From a checkpoint of a small transformer trained on Wikipedia.
Size: 12 layers, 5 heads of 32, MLP 640 quick GELU, vocabulary 2048.
Each number is 500 + 40 x the weight over its row's rms, rounded and kept within 0 to 999. Layers, rows and columns count from 0. Numbers have three digits each. The size before them is the row's rms in percent of the matrix's.

# layer 8 MLP up, 640x160, rms 0.0777, rows 276-353, columns 0-39
098:443464509507450450487476473505569536523488551523480510474478511478488484513473529476472508477592541479535487470527480507
095:466482538508472490510543507473538498513517493476473486500443388484564526520518532526479557548534533516482530524574480487
102:465477521537499448532462395517567482452523587477560508493517477558436512499559475478556499401529508543546529485493491512
097:492524486445494461469494509505442594390489500469455509518509487537468482499516517502523525546496559552424560420534508503
100:441542455462472524509464473481595450515441556472488547537494536575443474514464533530499573538507556513491501486516443470
099:474520541445453542531499512554511522457463523514526481510497481420576482536492529504485570522491496549562530513513485476
092:485459481545459455538521522460497520503538483489474533482440438436520518485502474531491518499488550505495590589462495454
088:486473518533419479500453501518557487497482501511536495445471551487505479502460471465526530475506474504461553463517488513
101:516494498445434458557503529560614472521486501483503518549503468420503488426481526492451434482468517503584484500559537535
107:515525526469428478459508467507473480488471413528557493481492518553454481515436448449546487484508519505499508505510467447
100:418557483532522459526430452494542558464472440492514604494517498523501528502540504448490480510475456477516499571436598449
104:550504547497513464481519426484527457465484525517524492490498459515473466575536506484490585491509521496443466560601437524
094:507532464492513528468524447497474485486572412464457552486465460479471548470562429469495494536494543487526418480412594459
100:546415484453510513482444419543506537414470440450512463525482475523473561489520529441517423493482456549563510497517548437
103:502551496456498471449493505462431486540513507511498488494421484492520501474532475465404553533468571554425566555639483475
098:454522530508521476500516483486474527498508527458498533548472460536442432558513553506415450456497541565486517461514494570
104:471494609482524513545451514550436516530541490548470560559541521473502450582500488492472546521494496495423544433546522530
099:533476558506444451446494436538454518507465516513441569478515535540517528492408582537534561522559472544486565537514492537
095:518510549544468477480514420482567494460503504535536584533490538507539503514455537514442537494519471517551498505475518506
106:484422495440530460505457458516545502461539467442560532489463437606562521531510493431540568492573486566534454480551502435
106:471521536460431514453475461456530456531442463482503504482470489513533496541473536517552513501465512464579491507498463487
094:474529560478459457550540524532461547419533516461401523550467465495488480530454611434553485463459546424463539518457461503
103:519464480425539474514482469486424466510498564501488510443476545503549501529496550504532522484481459483501606534635529483
105:510482523504460511540444509528511495481542423488569498536457499486471422502533498488434480580449491506418512517516463536
104:440530479475503543541482499560486472529393524453507501593517521454538468543480547464499503595478494451463533515458535494
098:452520559439514502503486442458522549447542500521503499448543407616536499456495509500427480531545583478493516597510471516
101:448537524485558521506508494460527494503536437530515490555430531461454417544457444504513495500493514496540513484457450495
096:474479502455485455545461489570524537554525449493480568502481536543551488482560483417456461559541508569501517527455475549
102:562471470494478496469458506520447548500542507463516430435511553549515459484484532535515515551499503506527597416599454497
096:460501514485421532457461464501549492491466454524507583565536512510587562472548498444482456520483529477533498480502444483
101:492475522441452447505512542472449525535545492551511603540484482500544467520500534519465523445499510479533607455563502509
105:465458459431491476468502535568510571476528539489506526462496471545543505509485537501509514461511517488515522463522475498
097:498529578512534450421475426442488535513477529488561558506491541471459482523495481501441525512433521507517490505475563558
098:411428529498547469519483480578455568544549514495487479491439490465453531446509466454460508538468496531384528543466469469
118:482567511435477512451488483501468490482508509491460523517502394552589502513475503518472471463496440613479533524501445541
109:467526542454424460484477529548438544427519430518498477505514534502527450496565477481444466596453506496484502553503471544
093:566512587452450440390520486501561479541524465451501519490489456484538549481466450508476509525542499571524536490534481565
097:549560490489539558483477450522565475427445524470554511485508489554512443499462477517508559465503496511495484500583493493
101:469479550447458515484492539579501504463495540536523526553493543557509450564500510481459495489449520518460555461486504538
099:489466516445506502428473510522551519524535442468562549540492477497540528484472503456508491488505565552531487526483522413
099:483499556527523489458482479528450528444566588498541454408498493550511521491524534495528533519588501555460462534495498460
092:457507492504474534459540504481488498458536503541544497558474411488511428464529509523476442638502471539528481437561526500
102:474556489438437525437431387536466540464474509525484445561522469552472538461452516456485478452436521601480522441502485515
104:474483587504449455531476510521547473531504519471501535544428496474528428521405527494435479490435486511517505512437527569
093:519437570514499482475464403543492423476430536468513457537430467493500411497476481548491497484479434535494519472560492560
086:477473565567456392539477488556493496468523509504523558418422553490457430579461473415555496487549502424446431510482504527
109:491519532542516522484486464549519449530428407486517496462447459529531431581499474434461539488491477582479508564542463489
100:457479508525456464484469550477574524481475495522493516459498531461537475535521491471426527514484518458506484559505490435
093:507483533525460397494519536528506463512449537529509584535467510546483469534495547460528481432459502519518519459537396494
105:494599491479498526467539491539481584423474452485428523475488526479480436548446525463486448547501521501565486452543494477
094:554499465535462490512474479529468532471508498565414504485545454506459440445443531534503480501547528506484530475514504534
105:514451514502464468435471399456536517466513485454580515463537526483480512535546460452439552500445478499560483494502506482
110:516514609515468496478485497555525552474457468532539506549450463473576459539464477428493467530575521532532587469485471462
103:468550488530439475492498480507534508433487477422497500606536505548449452506538509508483464557489511431522513567487438546
112:428581514479467523523465509540455470476429499479478500490477481550503543454464480519488597525491478547512462528485446487
102:478460512505468391499516524508582526419539513517524617480474520554587440552466486468418447541578517507476538529475463513
094:519528545472500417496529528483449526454448545560551538518409578463556490484492505484464524498490506409494456473514529541
112:453550487480469550468416431535482565492527484435431504522543485499455541479543477520520526525584508615487478492518465501
096:509455525404514518421496479525478516467508510461484466547501459515463537542518543485464494466581518487503511547506457473
094:529501514450503540431495394560555521484517496529484578504516477509556448507450519437386485536517492490498490470497484495
095:473531551483481466512503520525502458532424532477553515523524502534466501521505450487548474544482477502485474555489484488
110:473545489459541441434490470450469534545453460449444445578509552470489496528482481452541506601464519499435519516550488470
101:461550488451457460525516537563558525445463452469458508594434529493503507514548461442451472496538491474491488487547508494
103:445448503483587554521491469499530540502463411553480478523569492501492464573550519390497491528533501502513496511413490432
103:512474487509547542496550484597409527455493489488533580457579518542502462575517516405484467465573480548507517516478462468
096:447495474461514496488517475468517439481447517487514508449458515491480501469476404476414544527436476395490457532548523489
102:494575536510479461565523527446456516500476450495495470489486524466556499554473534435486512496539537487433525514509496553
104:515528494465495445474511551462524491468461524449402505497542508454516521494505485515515535498489461501532471512532453431
099:494506551461494513464482472546473474547536519496472489433496386545578521462489479552481511467576516527483516489497527459
097:513529496496497502490536479509441468481466548470517543449425547504567438518463539535473455449496549447489593568596459489
090:420495513526428485612494479544497591485442426539535502543458490452472458469498472488496432479539505530446533508512518517
099:484467526516482508540499484514483509485496468446525445524508536504468482492465428535485524535519489502505543497476453510
100:465574614518514506464504478448508464555472449483514564490534476559461502473458473473546603460540478504490544499510497535
097:539529537475564475564488477551487473516520503452521538504524508457474480526497572464489427514465579539533496496489473461
108:496568586470539499386450455570474497478458473546567434506532459482486466520426536511490515463529479586486523463491544555
099:530481487505428485526518493535457497473528513501489496594593484522483414541520478498453503499464496512540493467513445466
096:464515503443514499455468519501518461521480531425510474450405523491444508581511512437462403570542456539466550502598503475
100:461543472471526495474511497438430585532530592531441518558589558466518516527482498524407547547493494563473583469569457517
# layer 8 MLP down (transposed), 640x160, rms 0.0778, rows 276-353, columns 0-39
091:507441507505495536481521468533426440542530446481470499513503455516462469486570455474502495552423499491473490512476508509
100:516490481589508518462515526529495471522493455475478406458531524532464446527398509416468449505371569484451571522463506500
115:502488459438519524463488580550521558510453419479572489526498493527480532451476509479506444574475561393505453472540563524
095:527419556507507483507454492499545501539455486589470538509500466436567422473513501453487476537510478482513508535513524547
093:531544536495563487526515502527517532464590459507554516539414484450483520547513507420427478566476372451475500436512536468
098:544588492557495501487536469425475496506484412558528503469461471521439485513512523458555476417507492497493514462491555550
088:526495530489506483453524453471499512518455527558561516535504497500537511531500510491488442450596497507473430498546482492
083:575530428419569540465534492521463512460507546465512455500577497452551535458500492530514428542476496473534501560472544480
098:499479515516522440454469440514435521527482420498474528473522461524547497570483496556549549553487481469478532450475511492
109:473521489493460525491442507500445497465481507580503419535493519464480476493478464499443503501485461460477439484455527467
088:513435496481526465519551501497504462537467534546505396462523488520519450481511475508522538548542544548493494463575473548
099:449480522465451517520471472491547525469535490478459533556526500513532491402465480484457482492557542476489559572461533453
093:504492568504470476512426543487512531512488445566478487560495484491513490604474479520559570484531507489464503565502470491
099:436528517512433488443519495527472427489551555522439510510594512531584475507468534504544515414541532511489482453536459467
100:492479544490473519521489524562560507519520481433552475523483470476471526467512531515510468514505500438599493407453526514
094:542435486514521477452470477550521489440462449483560531488463547496518545483541503570498465498502449553539477552517512502
104:493519468586525427485564503524470464512542476510513513459524579508503609511496497508541490479482486442507511502466506473
106:510542494507453567597502567568475433515498491513479427507461555452502450484602488526465439463502510548578509503484519515
091:555471478453477531514478490464491509444447469456539452481506502470538560536528475498499487477440441503488515488470525424
106:467528448508533530509502454507458544420523542541461465438522531492470548436433480503560545469411533529526504453528457598
103:516449471535511545539491576448578519522470525532579570471459491517413476500472501451473554392575529478399543509509586551
089:544491477512446502531547473575498496515464530595584483437526488614518459463549457515525438526540526573507548479550490538
095:433449454504481520526509471525488575499543462514581475537517527475508500487467441487492492547542541553514484545436512473
101:478479481475471488497521579481557509479489491464469521561531500483518475449489522438539535483559492523512496554445575580
106:469485540482419539502516476411514499529511451529510497511499458573460494464466479477540505513481560554487478482483536571
089:581447427493469514527549513498469527520499464501509507541500522496499508540547510548546512506439458527536539476498556494
100:469486532514458480511512493529506462556486598473450548502538491441444501556471449545505550483597524546497462540501528493
102:544481481512423527465511524506520435498566499494503536506538500458524541473396498538474531546523518492554476484433490537
097:462465485478583494615564473500536493493524528532501491538493473433502458491521516482499511469562501507475452467468496505
097:507487534498476468493522547483450512502526520519530528402380527540458498533494453570441550499457494587510541481504490442
105:554514514502547523481503543543497502584420477481484501458463490460487438466572494549541480489497500489486430547498452513
105:500424553581568507573504462459482516494530549539609497473484483526490471489552486489477514529499422515547458515439454506
097:496477501507507554497507523494503516528450492541487454511554486477435517426478557499498519507493483479544501512506528505
097:443534478484394566476505510513581471551500385547505504426549535548427525492500440496551514468455506518449462541542500542
114:537475464530528486502497516478616569494476538483507542440476549460497421509580515472463512448513497458568562442542460549
112:471512507529478494491519601485477506501532447509395601533549491471532540522476507593433622566530530510499512479510544512
088:536514526549502572515543491530431510512542513520512452515578510482538492489526519447511476462551541553559463530512526477
089:418493478483471502518464564471459571497495454497486472502523520437463479516598536498518411525521548538418547461441529500
107:439512512471514416463483524452502490481412526499487489552528524481552514536505529450515558495563498518534521509541507553
095:620446525518416481595519512530466507518532522414491507496396492482448524533469483528487509457453447488518485494515536490
104:452455487496416514530499498473442415530452523483544541469517574453499590474524439527516456475523446485573478508538513548
084:518446533546433513476492512530531519492472498491515497437448575520542555479416441560516550509485519507564491505501456477
115:491492456433469498497542551491519525519483474529464456523519520439465550425502485509504493479477567533473502499532516488
100:510537471600494547497480424477517489500556486551519502451469446594494481503489496526497467481540482490577502510479517530
092:474419461542542550454530471438464563486566512463576507506580517495499580501522488501525461509492461521524466465434414526
085:538535406447506608456498482483487461560481435544396493561511512473484495522483551585492472492516491573513457508503564462
112:498519425555482530530434453562497492502506556502566508491432489516584537519515466497546522450496451500530446504456536486
102:494449435464552522470517523512478445467510479480530485527505464467455519440455461518512487519488469554466483519473442581
088:496496509472536556495439532461515534412527517506548469496537425495549512498529560447520498514480487488513480610498621496
106:576535449482452507498513532493578472465510538603515446513534514502515530495458507515507544439433538489458519555436501517
094:510521544476530452514451555457482533540481425540523448456423514464553500480508507420504462498457524519492485525480494494
110:490499522502503472496503473473459520545538513544541534446396494458586462539521459491425515530465498483448554464493486540
121:496444500486510506403547534481505563477496418491531534481575492484519489619539500455514497536573503546493481554493475552
100:460478558506520464563485491425482468494547577508492466448538544450523577566525480483533568472514537517492496551495458578
118:456526527524502440593439532465511450499445509512509455526483510472513488546523489500489500548487512509411491527525590520
095:471584446471477521501495514526483467498552580517512413551496479481475555506515518498522519499513501590425487568454470501
095:479540488400461493512515565487495494501508475474486542520545447554497443540505515482516440542477511527491532531498495485
120:476472487503491492441523488485564461460467499490511528562477529461489495542518461526480538483455470456518465508475571519
090:511495499533539463523489453613477474517495528555528475496485495506503466473506473496508514527455571536511444453492451462
088:457535531439523444483447523453435442553506498482473464507460516518435533510502434531592535511551484517509531529522510491
096:582504549528468451522499458462513488519442475547544501532494470501549462593507493513494552473544506498450531501469513568
114:495498554480526578522516460468529441488520474465427508495550502547500444526510581548451452443573544480515485466465487465
097:537502541519498563432529469472499450520564563461451452524521484492509454485539505543432519512465516535524475590535465593
109:492552500504546644505510520517542528462553521459522483526538465513497468484440473539509469499454507439481469520516496519
101:494474498611530444490503471477525483431460514470461439519507448567469559423455528552558526460431418476593492483452486488
090:471536560468516495472543475463533537526512537459477512555562417499463526498485502509614439483554553567499539478488486530
100:460499481515559540501466457509491517479474489482536518529461448509502507463474435501549496489486485492513517478473493511
108:521512446551525435467536512473515577562508460511474559517462540523526466545455528498513466537508507483499471445443564515
097:509443462540520490516531474445531518511525497432549544565552572516525506516518493538535494459469499483499495508522527530
094:421486491489463483447461493508490581507545497491553503502539414524445580525523486480539494557471489517503452488490538501
083:540474470481512464472475476500489392536547531528442573451558504474527481491495482495561477530471396530528517507469504475
096:547527528543570390462496523397505458531503530544559554395466544482486531479590532481511489447520517445560495542495494522
098:588542449522535585412482523557525511422501534509481528563508485451482448568555550542500411500516567526477487449491487510
089:484479481481450592554482472459528535448478464474478443511452438438535514457490503540434544491483478512432500496463524519
107:507489481495520555513516517540499595437531490459495458493510459511528454495428550475496568500459493474530484577497480500
096:474501463566502489535437545466505513467548496506517461484473480477523491521502485529372544493532496481483536471515501493
093:506535495549525448457481478604471457504562501471496514521516532565537476497515474565490571503503511382466441520507488515
096:454519511519462492600499509557478532452423461525525501525461542552460484479474511498555585437471536528449433499440507509